config.yaml
num_attention_heads: 3
norm: "rmsnorm"
qk_norm: false
init_std_down: 0.00698
optimizer: "adamw"
warmup_steps: 328
max_seq_len: 2048
Each number is 128 + 24 x the weight over its row's rms, rounded and kept within 0 to 255. Layers, rows and columns count from 0. Numbers have three digits each. The size before them is the row's rms in percent of the matrix's.

# layer 16 MLP up, 1024x384, rms 0.0578, rows 130-201, columns 128-191
110:109201141112133146132141106124095128119125146118133124073102151101107120134131111165149146101171115133114104164142114124097110114173093141121131164111152172118149154135116142112158112135106177
100:159084164113140134126153153169157141137154127099166101167159148159142120126134179163135095110151086097109163142148120119111182149170128101132108134143126146144098145106125136128147160105190170
113:134135109133111108140135112152131134110121118110120122130079152120123092125117127141144120130168100174128148144135140093123096102113127133184103160143095060133137141112086144122112095175122105
096:124094095096159094147140175055114137126133174132181107153116096159131144145135139146133142120185146113123140106130173139137147096123145140156179082126130149187192111126165095121093177131103157
107:115100133147115102081121106118089112107122138070119177173075091108134162088073102145139117150133119111139119155135124127124111133119100183134105162118095103098108137124143113143159158102137141
102:168102102144099101125147135089107133118109143156098112124135127185117107100081154207128148150166142127135133118112108120158147096122157157127147138146148106147095102161112159114122090162119175
101:134166116120117115127074113107152123126085124133114134100107073115094083130112117184135135130131113118130115080126144136123138117120102133141108130129129130121122131107085115116149117127102099
102:128113119139112132141093132093159092125159132106117140114103101139157125169154124164162163099140071116126153136141133109107138135114097128134137129132105141134101165106109136085140097106093122
082:159167102084090129111104138154161084158118201144093149130089139130109164137183133122155111107127151118112108149167153147149149164149108120155185122147128173131178131098109143143128105121084142
112:057126105144119168139136114129101130105101104155201107114104168122101165122109132143114097094098140104110132122131165083142131112116102154121155085126150112147109119137131130152120139148136105
084:128146134098114144119139140087151153122141140123141111134182080130119162140106168101134082098095124129122151132124118151141126094128154147086123122119157117134146140100099131134132165155111184
103:168142142098126125124166118162111164133141101113150120169113125114141107104137167168096139119147153157124133120133143084134145144153165162120131165160160111082081160143159153116111118198117118
102:121155113154125155162122132154172098127104151155105106134110144135160119123102183110122128080125097139085126091128099132135141145170079137098151139163167112104143153091138124128096133103147137
106:108149147129107151144110129160105111131118179154084102124098157116155113142132104098135114110074106104152131140149125144108101141113152132125122115139081125107083112116102132131132092103106111
097:111091109108096116098129141143136128121135126096111136109123165130123124108116128115111134141067087098151138124108149131113120134157147156141108118089135135154131113078132126093110166133153116
107:123168083094137124120145124121134149108139110101137065126152145152160131181126134124116150108127126116156169108150159150081107140120096124119124129160133104128128137119091134136114172173142155
088:132089124106146158130102101132114142102149051105141160112115120143112123118152152177098152121143134126116103163107095114109147117097134121119120092136125140112135169133125157152145172148132146
083:099147128150160115115147120150098112155121154134115134125141129116104119135122141128095113127147103099137154127155092110123165124131120128109079118130110161149109085128166132140133167105105105
099:148116121128120154128147120095131141092100110076094160139130146154130133128167177109146171126155151134092128129113124087089111129157130115118111127105154125129118116156138140151155164122154155
081:122106103130146182175153153136134096140131117150094134113144097119131102131135101099116098143126109127166137138122152137128157131115149109089095161110115131118119125157120153125089116132123105
095:130159111143133108141077138082124158128109116153112122141118089184142091108102119081134154118150139160162136103154107099159139148130087114087134095157085089138152179141122121129126109150148133
104:102101098134152175131152123124116099146096076162088119126136127115079123123143147167163170112128121154119140132111143128124155129138157093153153114103091134143149133109123097135123124171093129
103:129082144179121178134152148150126144135104109126104110100141149127136175113158157124144120115142106160104062135122178146102120110127146141098169096140134114153098140136138101124146134136134142
102:148130090161115111133105087137096136095138141140138146116143137161115133120074128172133102137161127112096113123153110092056096117169117112119100165122101111137105120137167121108125151153165142
120:131128107137153082131094147174153121177115113150148091093107108117137138140149121149140096152099127143124126137187109111119156126131140102078123144138111129116145097128123114099158085138113100
105:072161150160108118205119190162138124137096116114096153174107120100141128049135126124123118120110143118122118158090111124120119136159087134102131117135178148154127130094123094101142085112102111
084:142183097121098112124070123141126138106098082146142112116139106152120154097132120164075159141127162075112080105158132105107117136158132182144165129140098121112142154112144114132186109123096106
088:142111108107108136172134117131131117138128125157124128124132072134134132120117129132138193104132156146114138110100115122147130133121191136173141092148129148100105130123160102146155097123157107
086:101138179179087132116121125168102163137149114127099169125131162123153143102157084076145115142143103136124136113156089142168157080084130139125121125106123071127130103133119162104078099114114137
107:135134115087127169154111122134136155083124125170101145128111106138144129089121145181140137137140127148122167130160126113074129164109158097155127101112113129094107093186138112129168152155123128
112:098113128106090135110111110167134086108091128132133102103144106100123100117124123155066121131157082141168159107137109086116125095149120141109107117111129128145131116088098097133136098117181108
084:124131169106173118125146110153138135137111155148159133182173089131111127154119136124111150111090119119128094133132142085173127135151133152139123141112116167171125102137151110142141086109114127
092:148168108076126137153125144162122125147125122107117106100154141102132192080113121092126143147107136116141126119120149142122161138134143167151156121119105118127139135128148115141166152120088091
096:151116110134146146107152083161136130137118101127104131114112114121123144129094149147169152089131152140073125130131129108118142153127146181122123128141140118135121132121122103147164167138113160
094:117122091097131124131134106112135144138117155148103102130108119158140145153137138138129128123153108104114109083194104168108101110158162122113136080123121118125163119115076101080140142125131159
101:117089102154151102084152126132160170117123140107122134087134108090132156133168106118107150101105170130164109084177153124157147128127098129167135110147092120158103121147088097123148131136112135
114:159111143100160115139098099097125146108093115083130118142142160149108113124135121107102154114127138141150120100149105124147101172142115128095134146126123111107161119154110154149123158159067133
101:122130098096117095126150122153103088122151094175115119073170154107140177099180091120087144123076153116104159147099155147106145147086120116162122094091119133122119102121125102143121179131119106
098:085142131104164118109068130128100184175081145147106134166141128121109106096087129125115090139163131130124119122127137096112142085114114117133145148148099128147130149154174143106097127117119095
086:110118113140127108172144103104108142150122110125118118137147124118115092143134121158101102124140098141151149133128124152128109131116083126165121152120080115111110071134149075132123124075134123
099:135138164097153135154143102154127158080138140094120123140143131142119198100105097125131138139170134107095131127112124145143116133132143147154069139134166128131105144105108163126146088154116142
101:157134140116109099133132175095143131123171148156118100106149124100103116099163166127128138165121141140138120165102171124117113148109121114104120123109130129142113138120123101099098089147161153
086:149146161137140169133122117135153096111150089179145118119136117105106103100142110143133095156129134136113140136098117099120159147107136124156173120081113140082131105154159089106194188110144114
100:146079145142105162102108134148149147097140158152093137131120139146161137141120106135127107128107089113117117157173100133107095166134133136118121155124134143122155136102093172146176114138112139
084:123107104097128108139093155100099097125131127098137169146109101135151136131099156127096104131126153136152146133124134133130168136152114127126179134188152132189163093123116109103132167161130153
085:077117100152167133142127114118163136137123175165117119124146157130146100144157147119095131163112145120102162119121152096158109135105150129121130156142090080116111151149138144094113103141145085
086:124099140131137168132118141124096130120112150114136202167120131170132121122093120120132108156183111108113178113073102138130100109113138119155093138124157127174132129147127088140130173106126151
079:133140126157107158092108140084142131107127145154104130118089127137144113124106118120124157131149145110116119112170148096141110168145076166120134196084058119085130096144101140144083135110166131
105:122114147133107145143139127166056136108101104122126149129149133125093076150085136126120105144165119140103107116090120125106106136146111126133131143120185117113141145121155108113165076109113062
102:125125146122121208118137129136114129136104088130127094128126125128134118123096149089131127123152112167117110147127146129112165147151140162133096138138161138085091123115119111155085130134126125
082:135152113112124162094119136106075115134142108104163124093116131109148110169134131119106125121098148148145078095114119105162137143108146118140144146138134127121088133135129167123102131128144152
108:115101108137112117174085154126164130116148124122098137141158150135128105072126170142131122130150125092142108135162143150111166163110145115118130155154112123137152162093115162113107126122103066
124:112145116136114137132125118095097133085139123097129121135130140134119103100151159112105138178127120132136105127175106088103085150081148123136100160108110135133144159123049160103153122119105111
096:116113117123131130081128166133124148146149175165139121121105162122120175157131093110128140141091139118103146136123157121189138147159109145150143102124152128125123132103129127167114119151151116
106:096105105151104125114141141119112136130123161126154116102121143139092125137110162136136097144131102125116112135104132192146128116153154143104108112132139129163092100152118110136158132155132116
117:085145170125179133142151078110166162165118139147145113091162146177116127139140136121161132132093142156111137117116067109110196157145124089111117112149130131130108110164153110097087108143150117
089:137150099100162106073145120131142137091094088140097131129148148088148111158166132122073146095155135165133115130173123121151139128136125118104140144097086094086132130127138127134153115108166147
101:127123122145087175125156116104120166147129130134118147134121115124108107160112104125108105152132122121140106125121164146130130146185150135124087120164121081109152127127112090190161114105115126
094:128126159112146114136128151107127177121138145101154095099160173156146172165114118124086108146092090078111083096120146132187097167137089134147094159101149116133157142086130123140149149126156141
090:121096134129150138087106153134124128122138123120154116118159099120115101146137121172133123121132138210117126163101130126103142135126164180151150131181112154105147167106173111152151121175138149
093:130127100166080112116163132137104112183126119127111156138081116092138125164097098140148137129132139133137129137130114126074137099157131159113090092124145120117109145150171127091086095134120120
103:169121093117135090100112139126145122165152141126121114134128110113108138131123091114111152128120143107146109132133113113126142144118148167100112147103111116101140121103162131141134100121156158
092:146154098176109125084124130093199122115149169144156113101103110115107156127144089129125139138130165093127130138161160126112107094160146170132106104142129120100103181122090115138113084141147135
102:111100156147170078097140131140067128132108156152148146128130121108118086099111125144114131120129152103108097122107138117160134120093139134157104158149111159135133131129135164136149167153155080
090:131111118097128132135122133123160141151096115138122116149143101159132127125097091136117138114114141128120117121116144146166120085079108095153118176101125104156115156142119116109160151115084123
084:150137135085172141151142115113138094079142090117153149152180122115162093131151119163172137138111160146122128116139167122128105195148105151148138096124130108117145171131140091159123087107122124
098:147151125147152124188121081111140114081157130151122145124125109159157105184136117116116123141130104090154117088156159147154100120143115123165086094124141098124138128101104098121119137127089126
087:131090152159143117125124110083131116159111109128101131121145124125126105123102156169117118148133090108124180114120144137147132137100151153171131117123097158108104115125101111133156169112112120
103:117169121128178122099107100087100124098130118112091067113131104112108146155122158166151113100181165110131120132118111143081155119120102139108128157113117141132192098133141135122116170161120130
114:112104139117152134148143089124156153155123140143153105152155081147113097106157128114099125148116151092130103131097129114096178093094133174118162088099152125101148154107139118105148172160139162
106:119147139141129160165121143116106147154087098110119065105113112123115116110133128137144122090115131131079116142139129117124133113124110115100129124094109091069165126108125150147171131130156118
105:153159106101100122136154143148126145101119145153121092157114130164142114136137117136082093124103132122139125113079072109133145163105118123170152169142131168104093104143159122152159153142132134
# layer 16 MLP down (transposed), 1024x384, rms 0.0504, rows 130-200, columns 128-191
113:119127131147090123141079128128149144154139177112107154145146107127141171159104102085120152144146138115142134093131110150125156112138133140138132122154097145137139097157155091112140177102164069
103:146088054172099121152156123115139087087141157120134143127146109121093097124139158079132122110111143101169161143095097123093156149103122132114150140130112150136128185116170115139136100108110143
112:134106131150101120082137174111141123124120123127104127178123121130091122119112091130154077086126132121104109123138122100142143116134137122070143094097136132137122171121135124160108105135135110
095:123113149135103135093147111155113112135142152109096145130158155146116114119157141194152106140074108138156139116144150121157131120127163138127108106116134140092126116115111131126100108133132129
109:148151127161141145140106114139151120123160168159116129154104137107186156121158118142110181126132136131123146125140169120126113149128137156154118129145134135107105119134089130093158185156166151
101:117111142119132123076113141119111138105131143153126111139156122114090096142140079138146126103153117129116122149098105099133152148119114162143148144152128148162142126124111135128125150102073136
104:116124163155083078108132147121137120139155107143072138136182129114131108158142106145166074143139132132128125129140149146119138135104126140138109098136134152159117154178134126130115145171117098
103:130137129142122135082157164160140139113122160179148101125086093161150147123149160150137127070131124133098159100171120143121151096168129120126149170135080158166108089158109127163130121139127140
075:066197110168137157182105116179099084128115085145152114160124103117161118133168121135146124128141072124118132147141118080159142110127115129162084173117134096132134116103096151124141121107161090
114:128125136147147130105113120160185132124118112145084107085124146132110103122131133145082110125163154152135169119096119107108138123130131115124130150154124142137136121134129100113142080118086126
079:141105130151095172122104089163094076123133082128133143144106124112087113123165117141117157159118152108150093126176121127111119169163141139102141104107095148116146125111161084148145147130152068
106:145128114129117164107129090091123107110115122111099152114134107151100158087115133132163174124124138106141144163136150094166099053170102120118131141090128115092148175111081136154123095151112138
104:120140135123137090118163130162089136127163113094150110138103112128110112121136098123120120162106084188119147137120125145083134112117176135134136131125076171137110147166105138131165077104088182
106:130137186137108072165137125147175134120087155098181134128137132109139162139127116122086131177111141151132144111119145151137112131139118140147135069100128128106179132117157094114097158129154104
098:102106126105154144152177088135087102082149120120075123090148097139157111110141132137166107101110163115091106133175095135169206137075125105127088106108108140173130140135146156118136166137105132
111:127103116134133124163160111100095134113090108126070168143162084154115137104124145112101139131121138108132148134119095137107167119100141160162134139119134182125153116157157126084125134146147132
089:132134161128137098098169111106127152132147144099101129124146146182149143107133137106130099124138144129136105136132142153125118189138163133133106083124148136133125159111138143158119134145147145
077:163087145150123100136110121102162123192121132121121125144150114096144148125102130151107146141146170086100103157111146144117129183098153127087152107140122130155112149129142101157126097128123140
101:119132098139099113132131139126144134122115176138097106132123113093133126134126132100135150100138138111181137145131118151107151136122105136100138151142126123150130115125142134113125088115115147
072:141135123137112100148128142138114147148142133120177141139122138121111167109102094136116159161114173115142125116126077158117131131118149138184150145160146116158112115130165132132145145160092143
098:152117107138166144110096157101167110135141117119165107151085120117143091101141131157151174089115105138122114156092130147145105157139104125155125113133146128108105110141114120117133123081133117
104:126128132104144122139125103137177153124119112095124110141185130080165098113064077080124066127117092153147133162157122118099134153135145122132121165144112127129155139113102107142112152115167121
107:080110134164149142143100152087141127175118124122145155150132159147132104087077093049144111116190131086111131178084152140112113140127133114088160132109182108121119155119133169168102098097127115
101:099097102109169126165126105076120145102121158116095128114115135157102130111098121125100166178113117144111139122135102139186101150151145106107090147103117147152160145111120149147125134136140126
116:125182146147110121131132136100160096181128111134047098139114125126164085134127141109132120147186127122129114132152145149144118120125139147105084101115126114090114162156128124136136129086102139
106:106130117086155142122149099129085175150142120158102122114160069108133090124121121145128154122116113138124103162116075107126133131139119101127127165142100134113101135177145124162103139126114131
079:092164115124134121123170130122127143114131132125099151135146144088133147160185128099178069145159135102128143188117062129119082101112123121146117136066153112118128107137109128111077111153155120
086:123158133124111169157126144092134098124164151085124125147144129173157154134166141110147113149062129120107135100122123136159134164153129140089126143107111097167147077137096177116135148129129146
080:132116137109145104079087132095148135136137044130167102132193133135117113098102152170097176139164131127139155128087140144135155110096152139104126100153114152087139109160159122145175124114121158
105:148123123136119125135137099158164169103105078139099132171173089127176163111111126138120104114080081131151125104135154126119086142090132133129094154155144144121147170114098083109157135085115113
112:125103080132128143124090114120092136151138114135122115091122100119151105143166127168137159144137107146135112081166122119120177109157137107161195117162116183139147077174139119099151082148194122
081:145102076094125110142141079112117146108211115129141134122107130135129124131126138124142094156160094139094149124156147109141123109155124132146145141103150124150129119109132165119045156157149094
097:175129135128131135106179124105105109118156095118139110123126147112130144082116110126134121126158123131121132140109135145158159173107156113155144138153142121129144111121140159140106145130127096
097:136175118125134141099172065132113101133115094136140113136141125122152140161189151100134128114115110148139132143144131135142127116151133097118088097112084136144145153116119146114113129159184128
096:123134149119146156121148160142136111139126089121119163140131135128088145123121132117119115115129149185140136139134129096144157137107121102096120143121173139128126122155149146125081129111149125
102:139114138135097095132145140149146103103073160186150111103087129117102111129117091123103151124184128138135111138114122121163118085137109120148124100151155091101095087115107138119120135098132130
114:158131114166102106103093117122129095124165133101149147083111101124171145113083095161103136119142136101143137161141159148134087131167143103139087116146135135091141095127153141133120120126083070
093:149138129154094106133152149149130097115107132102126116124120110104145102130085127123131126111166135123106130138124120124107117111136125130125120139109136120117141098116155142123113134133109145
102:122113090152130139115127103138128121116114084097114085105112120112104144167106111200114096137174151107113120119136118104145111084089139172171092163123139119108126090138131125127165131100107118
081:120171100165137113101131097153099137135112113118146127127102124157162163123111098101173149167176117125140117129130124109151160081117100111088125136074193126164117102122130166109132166164109132
102:148128173114142113090136116141137136174157106110111124159186147147150145118106136139070141139115147096154110136105133137142144121111115111107131119143083129151154106092125127116111129115126115
103:142104114073150162143114149153114092144118150086137140097127125154140137134119092141142118151086078086175142149125144147138128149108117127168125108159165123159121096123111125123128147131125127
079:139083112150120111125128128102117161156144149125171096106131147149138150117121113086115138121076120071107123130149149151120111138095116086073120136138128131154126141109128136151104131163100134
102:139131109128171152112151140132098131143112128119154153128139173109122167119127169143063134160162162127123076144121133091136131159112155111087118114129167102115129151138117111152107161124119128
074:109138106117156152108134125123139134139106103121127147151110145096117130164143129125157090127133115130147124130133122146183118089078104156134163158096131122108111116139132140137148102154142102
073:176108137115106110116113113112123149162122144144123142125167128151121161075084116154114116102138154115142136105107111152102149133117149138138126113148119135129113151117115105161135158140109133
096:091154114107116136112070135099117065155126125089105100096102085161135149144115125133100115108079123125123124133120121176122114157157115119114109138104137120162100141138087079150121126127122144
069:145157131123133122106101130104148129135121110095120096112138091171113157083103165136094128147131155197155119147098141134095106129119156118155109068117132119091090104145134098140167136133097124
105:147153150133147114118160122134126170102156131105124162107141165103142161112134131123173148135126125120119122105150149113113064135157133127151149149152147122069131140133133103128101164167126139
103:147143143109186135129159145141182121166114127151155110135152160149121149116124091122121099117121110111112165116150115150135087120120113127124134142163107135149162138127103133121107131134061160
076:169081150164137115133112151171131123144108127100145120134164153137139130074091156149087099121162125101121107143116131133120104140100169139137139106187113162118165132129153110186149133103140123
109:138141122124126152145086150117144161133133125140069137069097129091120107110160086144101108137149157162120098156133141127118150139123136118142099164114133146117149147115133158119150152118101100
111:138130158122094118175106145119095144140199102155036108100140161154126107125152156123154157131146103098119128106132132123157092142131135137149113118117165169147121128127098134151146120135087129
096:144178120142159161131144142102134120147128123163140120180137133139082148091190125114122126126150132125137121137136079133124136101125119101133096143085148137124127115135153119127137126102171158
106:135145087163096120092135111095129151099129124074125128092109133150109115157175131141128110119163147148165161162113119143106137094152110132128107091121120140185121163095136130146143121136142085
108:136157168128131107156123118126131122158083128173088111135184116170102152151129113150129098098099111187107097135122127139130139144136106119122094117127100096131099138106133129139166121090132143
087:134109124118141129141131148122126122135132134148114169086118118160137158128178128123145107127126136125127134116145182121168116153129130099164105069130099146158134110117127158102169115149151125
102:120148103113147154124139135084101108125104181092161125130113108066173153135159090118122137124115152057122079148121131095135122141156155132133083130092148123134107118136154143143180122169098154
097:134084092143091160126122105108127089141095128147116175157127105146131092145108151124112137134146104098130099090152123085142086116098128153122115146097118108102152151097163138180158156078128123
091:098152124161094087158172146142125117124126162075053144135123107134138185136126120098097093093089121096109123133125081142119146094122152110121094097114128126166117158134151108105142097137115116
100:089117151159100139133138121148122107128125148169194148127107128157111131130109101105162100150090098135120109160110080134121115130110100108145140088132154128136150129121096124168133121141115147
104:139157119148116125120094113136114119095167127143124131132125114116159095134139146102114116125158118137177097119132156147162151111144152134073121109119090167136118122103127112083117141133122148
093:085099104129164121131127129135137120111155110100174109127137142113132125136121175122145140116137097133122136121131115122174113157082163150117131168101166123131143168096118134148099115126095135
100:119117138126056143097141101120169146134163107109149095114133171110143124139176145092108117161143112118130163142142113135134134127155158107152142168116169100112135150097118113143117110113092101
090:083120144130160146143098115117142144106167148132142101132167149132148129118155199118141139126124134142115138136164105072141131133121121147116093124153123143103171177138157114142139140139144181
082:140119165137124131132150186103113144185126170093145126113145153114146155153083120113139108126131164137112072113137122130088147112120101123142110139184102139175095154122059120100141146139087136
098:098082117155116138109168087144132132169125122142143119136131160152089136075110147132096148139099094121102147129086104141130100138122159124162119161127091164173174109126143125153121156157143102
073:092180089156152174133140125152103119099155157133105098123101118087120147179154088103134117108112123159104128105135127140108115109103116138116128114080130102160122152128136161097128135146170145
106:116135118129108106108102097150136106107104156100164110123134157186106127103117149141144116075077122139123119155130121114200130145070105090149113101128124114087147170161137133124106118143138113
110:135130113109115099139119147121103126126136112143197144128123139133100121101115128118143139124146146170095112158107120126115103105119099113124118117115108134099110126149111120087137151106161150
109:151129125120130141176059127155134164119080138113123102150115089142116153132149144121116089164131124147120089143125136076110106123131155107131135172115122119123135137144146167152148150125111111
# layer 16 MLP gate, 1024x384, rms 0.0556, rows 131-201, columns 128-191
103:117155134075118139123153148136087148144148108131120130145130116115097154097096139133137124101141133162114133110138128106116153187136176130160142137166125131118144133128158127092129149141138106
106:143104101127133094094164119109109108131132139110091128138156118151123126120129096126132137137102158125136128121100111117138108116112153113131088143142079118105087120100153153151105135076118113
096:170171111147139113129102113144121138102153150159120156152164120132143132126158103132149101106133088168129141072126151139160126127129071074120135061136113083140100140144138129112093081138156136
108:136147153137098104175159115130134107135121091139121082100155101140093131146092078127135165140156137092148125083129141102107120102110106134160145158142172086123129136117181142129129180125110087
100:116159182160150120125105143187100140125136110157141098117141140089140178097151135093116135101119154191127104165122094098069117136183127116165149138135098135082132125072139075118129150137144122
097:125118123122095111116145094127154084118138096137149122144139120109147116116175074129100157139155168108121152142159130108119154113119133131109111122160071100094131066131135082113180153121089111
097:165152126120135120159101137108135129086136137081099145117163125105149105144156116147149148152158125122143119170096113103156161161091123133133123137116191106081121128102147132103122132098133103
084:143121165158166083111127161138122129141146121160108148151135142129125130118109141100101088113150114145166115138136097132109110142131138144112145165107111073125096118099134117154160095124169097
110:128105160113174142152125132155089146173144127080102143129135111110142153151119063114154138162107138125186118137106129148069110135175115108161127157114149143128129139120125119143181141133115118
086:128142146093181109097109099129145115121138114128088129109088065138171154116116141073131141111087126173191142133113128114127153155145134113096129131137124142148149170106130125124144124166151155
102:109122120113147127138137167120110109142157081129128076137073174143093150103163139126125151139142144149144067127107139117123149135164129102139140129142112128138136133122097149102134130156069117
107:154140162150132127141146109122119115130119137100064124159178149135145121130104116179106153126130126119170103123135138143113123138168131150138116139111149053116134155117131130101141114123076111
107:134107177106155139133098126126129170090147115074112153127127174169132120115078118150145165127140156144120080102099103139118136154122131109167087138160123123117116124090158146125119116127130058
100:166127156094152096144166102120061089056135112137152157144104108160084157144112112182107135140087135114116124137107127168099148125101144129145113107138159085119119149122211111142130133157118108
107:117122166127128080110144078121097144165108168109121155101117134104131146157162106115143160148116121128145099115108170131098121088141132145149093137138109148111146120134134096125148135102116121
093:112161133151122099144138152143140090112178082134112139102114104119136109134099112149128165137169146115144126127095123105071139119117129136155150107119150135117113163111146131123143149149158104
085:129117171130139098106151141162108152124139113131132105123146093093111159113129130155150109135117113151169126124110100157148100116137098167168110123179107166138130118133126130131102152148129105
102:112095129111149113132158098128125165109132117066101149144148154117145108145138102128089106175150152125085084153136126138149101126088133125119125111176119124104137128108146156150099160160124039
085:153118085128128130139112105153096120149087117129126134158155109124087142149135119129138117104075115096104127147161148155160130156103096152166099095152163124109128152127210157121086141066110159
095:093123104134094098137144120133095151121165107123157143142117121153137143102123131080127148160140114158114130120134095145098164119113089134078121117152116058136160159107157118152120109137110114
104:135126127106091151146144107089131127141116096118097114104125126172079154116164108212140115142136152135169129113153146137119104134119160128112127128118131079139104106168155148106158166130178094
107:145106126127124138108093103102139102098148121126108100109144129160114170137129096168113156150076194079154136098167161128153125095120151148130119111127105136113120129136121083129170107132115115
103:100150134102139080100102094125116093107153152123128074098127079127065125161139117139145122125151152138151122105134143104163135136127118128119128145140153119116083109123156148124122124130149134
111:104130109148125111155159122134180136130173056144150096089128109120092134148177091099136146140134150087128146140181167144114118154076149146136149152121111132133154119141154126131131133126112082
111:131138092104109110168173116142148117125171123148099132102155101143139161147135081147114119153101165110178101146112136120143160150099133100139129135121158144106074121131188127164129155150141107
092:121153088129160099147195146129107155143115120130102104126166149132163179146147108113150116151164150080126113085148144129135131118119112121108090114084145124086109128123162105117097121103092146
092:137108096142162129146132130091167118154133147087175111109126104125152125120132132112137153123160065140124145121107157133104095139122156099105117155102147131163169093129087123089126136083120109
090:094141119154108133153145124114104172115135144130166132083120141109118166137156109103137083113109132112152133130138100102133133134082158117131099112111146112121122093130076154084119127184197143
103:082154125090153156150099111119128144112159104143113074124139162125102161141116133129121181173141173103122140130110143155104122135115111122126104123153096117113088115125132094124153170136150144
108:142139176099169137112097140131100104110141123125141135106142137113114131135096127131158144168109152153147141143104103146138165152127092168092116156089087110073084117095138103151157128150096098
086:116147083135152186110121136124146090107120143146145126162123153138135122146124128133094102160122111121180098147140135154141109129129148139158142188117128088117176156118131129153131151134118150
083:171138151133177134115161133126130092135161132142147128101094133117132114149107138102125115130149184124126108124158137123155104137164121112113129153138146122114142129137168129099107155109167150
099:104134120147129138120124121152068085195105127132073125139174137127114100138176115148115116187104132130173085102171104126133100157141140173117110133150056144126136100161118120070123125129089112
098:127078117130173126128154099139165139092130131161131129136121152143122097157099099124130143114150148129150111081145095149133096127179156137131140156190079086114108143131154120106143131158105103
106:134106093124164128194124138153166112123154120082123150126101118123076115138114098133120155115152108139173110107139155152151099140142120134180096118120144133137156094133131136125119166105135125
111:131153148103109173127144140163136130118155097150150132134115194127110157164114115100123123149114111092128131165134169154128127155082145167106145105135106104106085124110171105136144162155146139
104:138164128124148130170150132114120136112150119156131127129158107148125131124149130106149179151172127111128149122076114140147149129138134146147104161066119137072118092131136143177122169142158113
098:123118130152102176111127143130159137134134077093112151139150124128114119156102134149149115136167224130143115154126108146155127098109141125133114133167146127116115159169134126095157109143138150
090:151149139128150116167149120163132090130132118123108140145130087119120114119127090085156174091148132118169122098096111148126106121149084151124101124142152132162112116112179172153159128132122134
101:172118121144167093125141123108114105130153133116141129104138133115149116113148138088100114155137137104172147143140154087127130152150116147100153136169119141131126083147150125159149151108082109
104:100108159096150137133155136151105089158134145064087127105124123127086126131167101111121152153147170129155104136134127126130128152100117138152114112108094141112111136105091171099161194132122114
089:126145167091142159186130144077081100165121128146103115095148115132148098139131110152127176127155127143108099077134118160153155175131123106136162145176110163140160106142126136156115125106149117
099:149161107128153087161161129094109142134147097143143077132075129157128181127104125103157162119118174103159106125110110100146171176103120160121152127149152127133095112122114140133064172143154084
084:113130140135139053114126163093104143091150152117159158122115142136140143115085127125152111136062191147143135131103168095093161120100157132090160114148125119106096124147113158109134156158118117
085:132129109114166132115100173122107115159143110129129131150157164132131100157154138098138131136125107141122131141102116127136094096126124138160106172088120157106134139147154076144100170115117116
093:138129108104151158126136173174138144139133166143157181126191104156100161108108130103133121154178153063124149111110093115102134134124122102139104122183164124142170093108123096136116163107113149
083:123131154131109129061114137149120152173130183098147143146097168125156139112130109108094133130138128137138113115115129113141138143140100101124099176109126150114104136120101059140104164135116160
104:160136123122115123151172140133165134112149115095155130048091119113123157121151077109136159171162103121188130112161123103116139121125133133190128125106122090064163095163168126138126154113113141
103:114134163107120125116153175156099090151166097116118115151107098154146100122108143150132131097135087118159187105125138156100096129128142136122114114103135151143152111107152102114124140114127116
089:117124105128129161120105149110116134120114129148080127112121156111122110109137092103126135105102133110127165140121150102149155179135088127177110180113121078103103157122116133115135146100135149
104:120117135191107105144155146104113089162132143175102114157134146143110129161143134095154144094101136095129100114107152128131118168136151153093120141097144170107117112128151151125114165127105078
115:109126105135128077117107127165109112121135108076153169087101169116095143152093118113076176118110148139126149094136113138105119131128110116152124160132128099173118101121146099126156128160155099
098:102140155085156127152111104119115134163138144125112091091159114150144126137154138158139149138096132156113141106145100167065133103161175153106116145134079126137119133146106124126149121092131095
105:130131111146125112165121120101117120148135083112126099124131098135091162104121105115115128135174183146143098147079149166134127134149129161154118152113153152125159116123122109138108171155151122
107:123146149083172189120117097148133137124111128133102095137157142161122129155182127097116131136140133152118129122110126151139092150140101162063108178138116138084106126112162128096120139099122124
093:151077127159176141155103138137148129118143099134154120144150086141139117118078087095121144161173154107160093161089078136136131139102177131121177150126117113159082104125101148164166142111167118
104:129134142130116138136130104125102170137133126106101151116164127127134128149105118098098112180148143105168103152147133120103131167155174144110122109140159184126149109095145089123139148100102120
100:162150191144106122108093100111101092106156099116156090140177121118117158135115135143146137081149106118109091102069138123155130174154141122129123122136134087088146114138168092118143151061120137
091:089143098161120129111125133146164105111105158109089137124135139111149145139125106078110098128091096132147122125098176134150124119145130133102110129117172173086119149124117125113107090168174115
091:138145110108125108146130148105107138165127086126106077112108133116139117089138117130162099120134150115165124161112159096105159149104119155089124122112141124102111107137144147084105157158133133
096:063172130119114170155115154204125145112129135130128113110139111119112156146149119115154133159157159157119129104154144103099119137113124138192132127150116133132149093134139084106137134098103141
096:107105174110131124170137163087122097128121119107077149190161159140143136100174113119157139110092113103153127137136106129159126137122120126112096083106143130105113110092159147141104089130115101
103:136146131126104136134087125132172088129163109141127048108130146133127151133149124118111157124132115147108117090163154138136177162140147091137163157161117096127139118108170125119131131106153143
092:114111110142139107115114124140188150150131127170110138160179140128079112113143141112090105118142122098095192134123129136103148134087114174138153138145132123133105127164142119120099124109135134
095:172104118099153153160122100149081109113165085152107146136129090118124130144131135134116124135133142143114132152096116123159135152145142095119124123125100132113126147103141174103095165114155107
099:172147119117129131105121136110121108072148097133128133148131142100104128164131114117111140132162135141173049106148105163116138138125099125141104134140159110107112147101082122115152117135142145
085:114152115145141108047123105146111106138106129124133146149116158118169124117149130129161132131151114159072126125134158111129084082124135156131149170096166094117132148132128144115119075133097113
105:095153123134119128131145128178121180105118130125162085106129134111148145149140102152144133148122111054141118136129145103136124144143158157113129162196120115166103134095113144093154123138135093
110:110083145117128141155132096190118088126134080136144119130106096123149113122122128130077136138113140089118145113104152088126126144121149170114165111148102165100124106094136110162150140139086101
106:155110103113129127121160141143130137155130104164079084140097146152098139139147096140138128166125150136137122136105147109148149143145133144158159128097162096117149123100108127112089171175094078
104:147105152139093122164137146119113101106127116115126120141139091164113096138101101118097173167101132098136126112143113191168126116116152112142107157136160129154104156146188173096126121104119140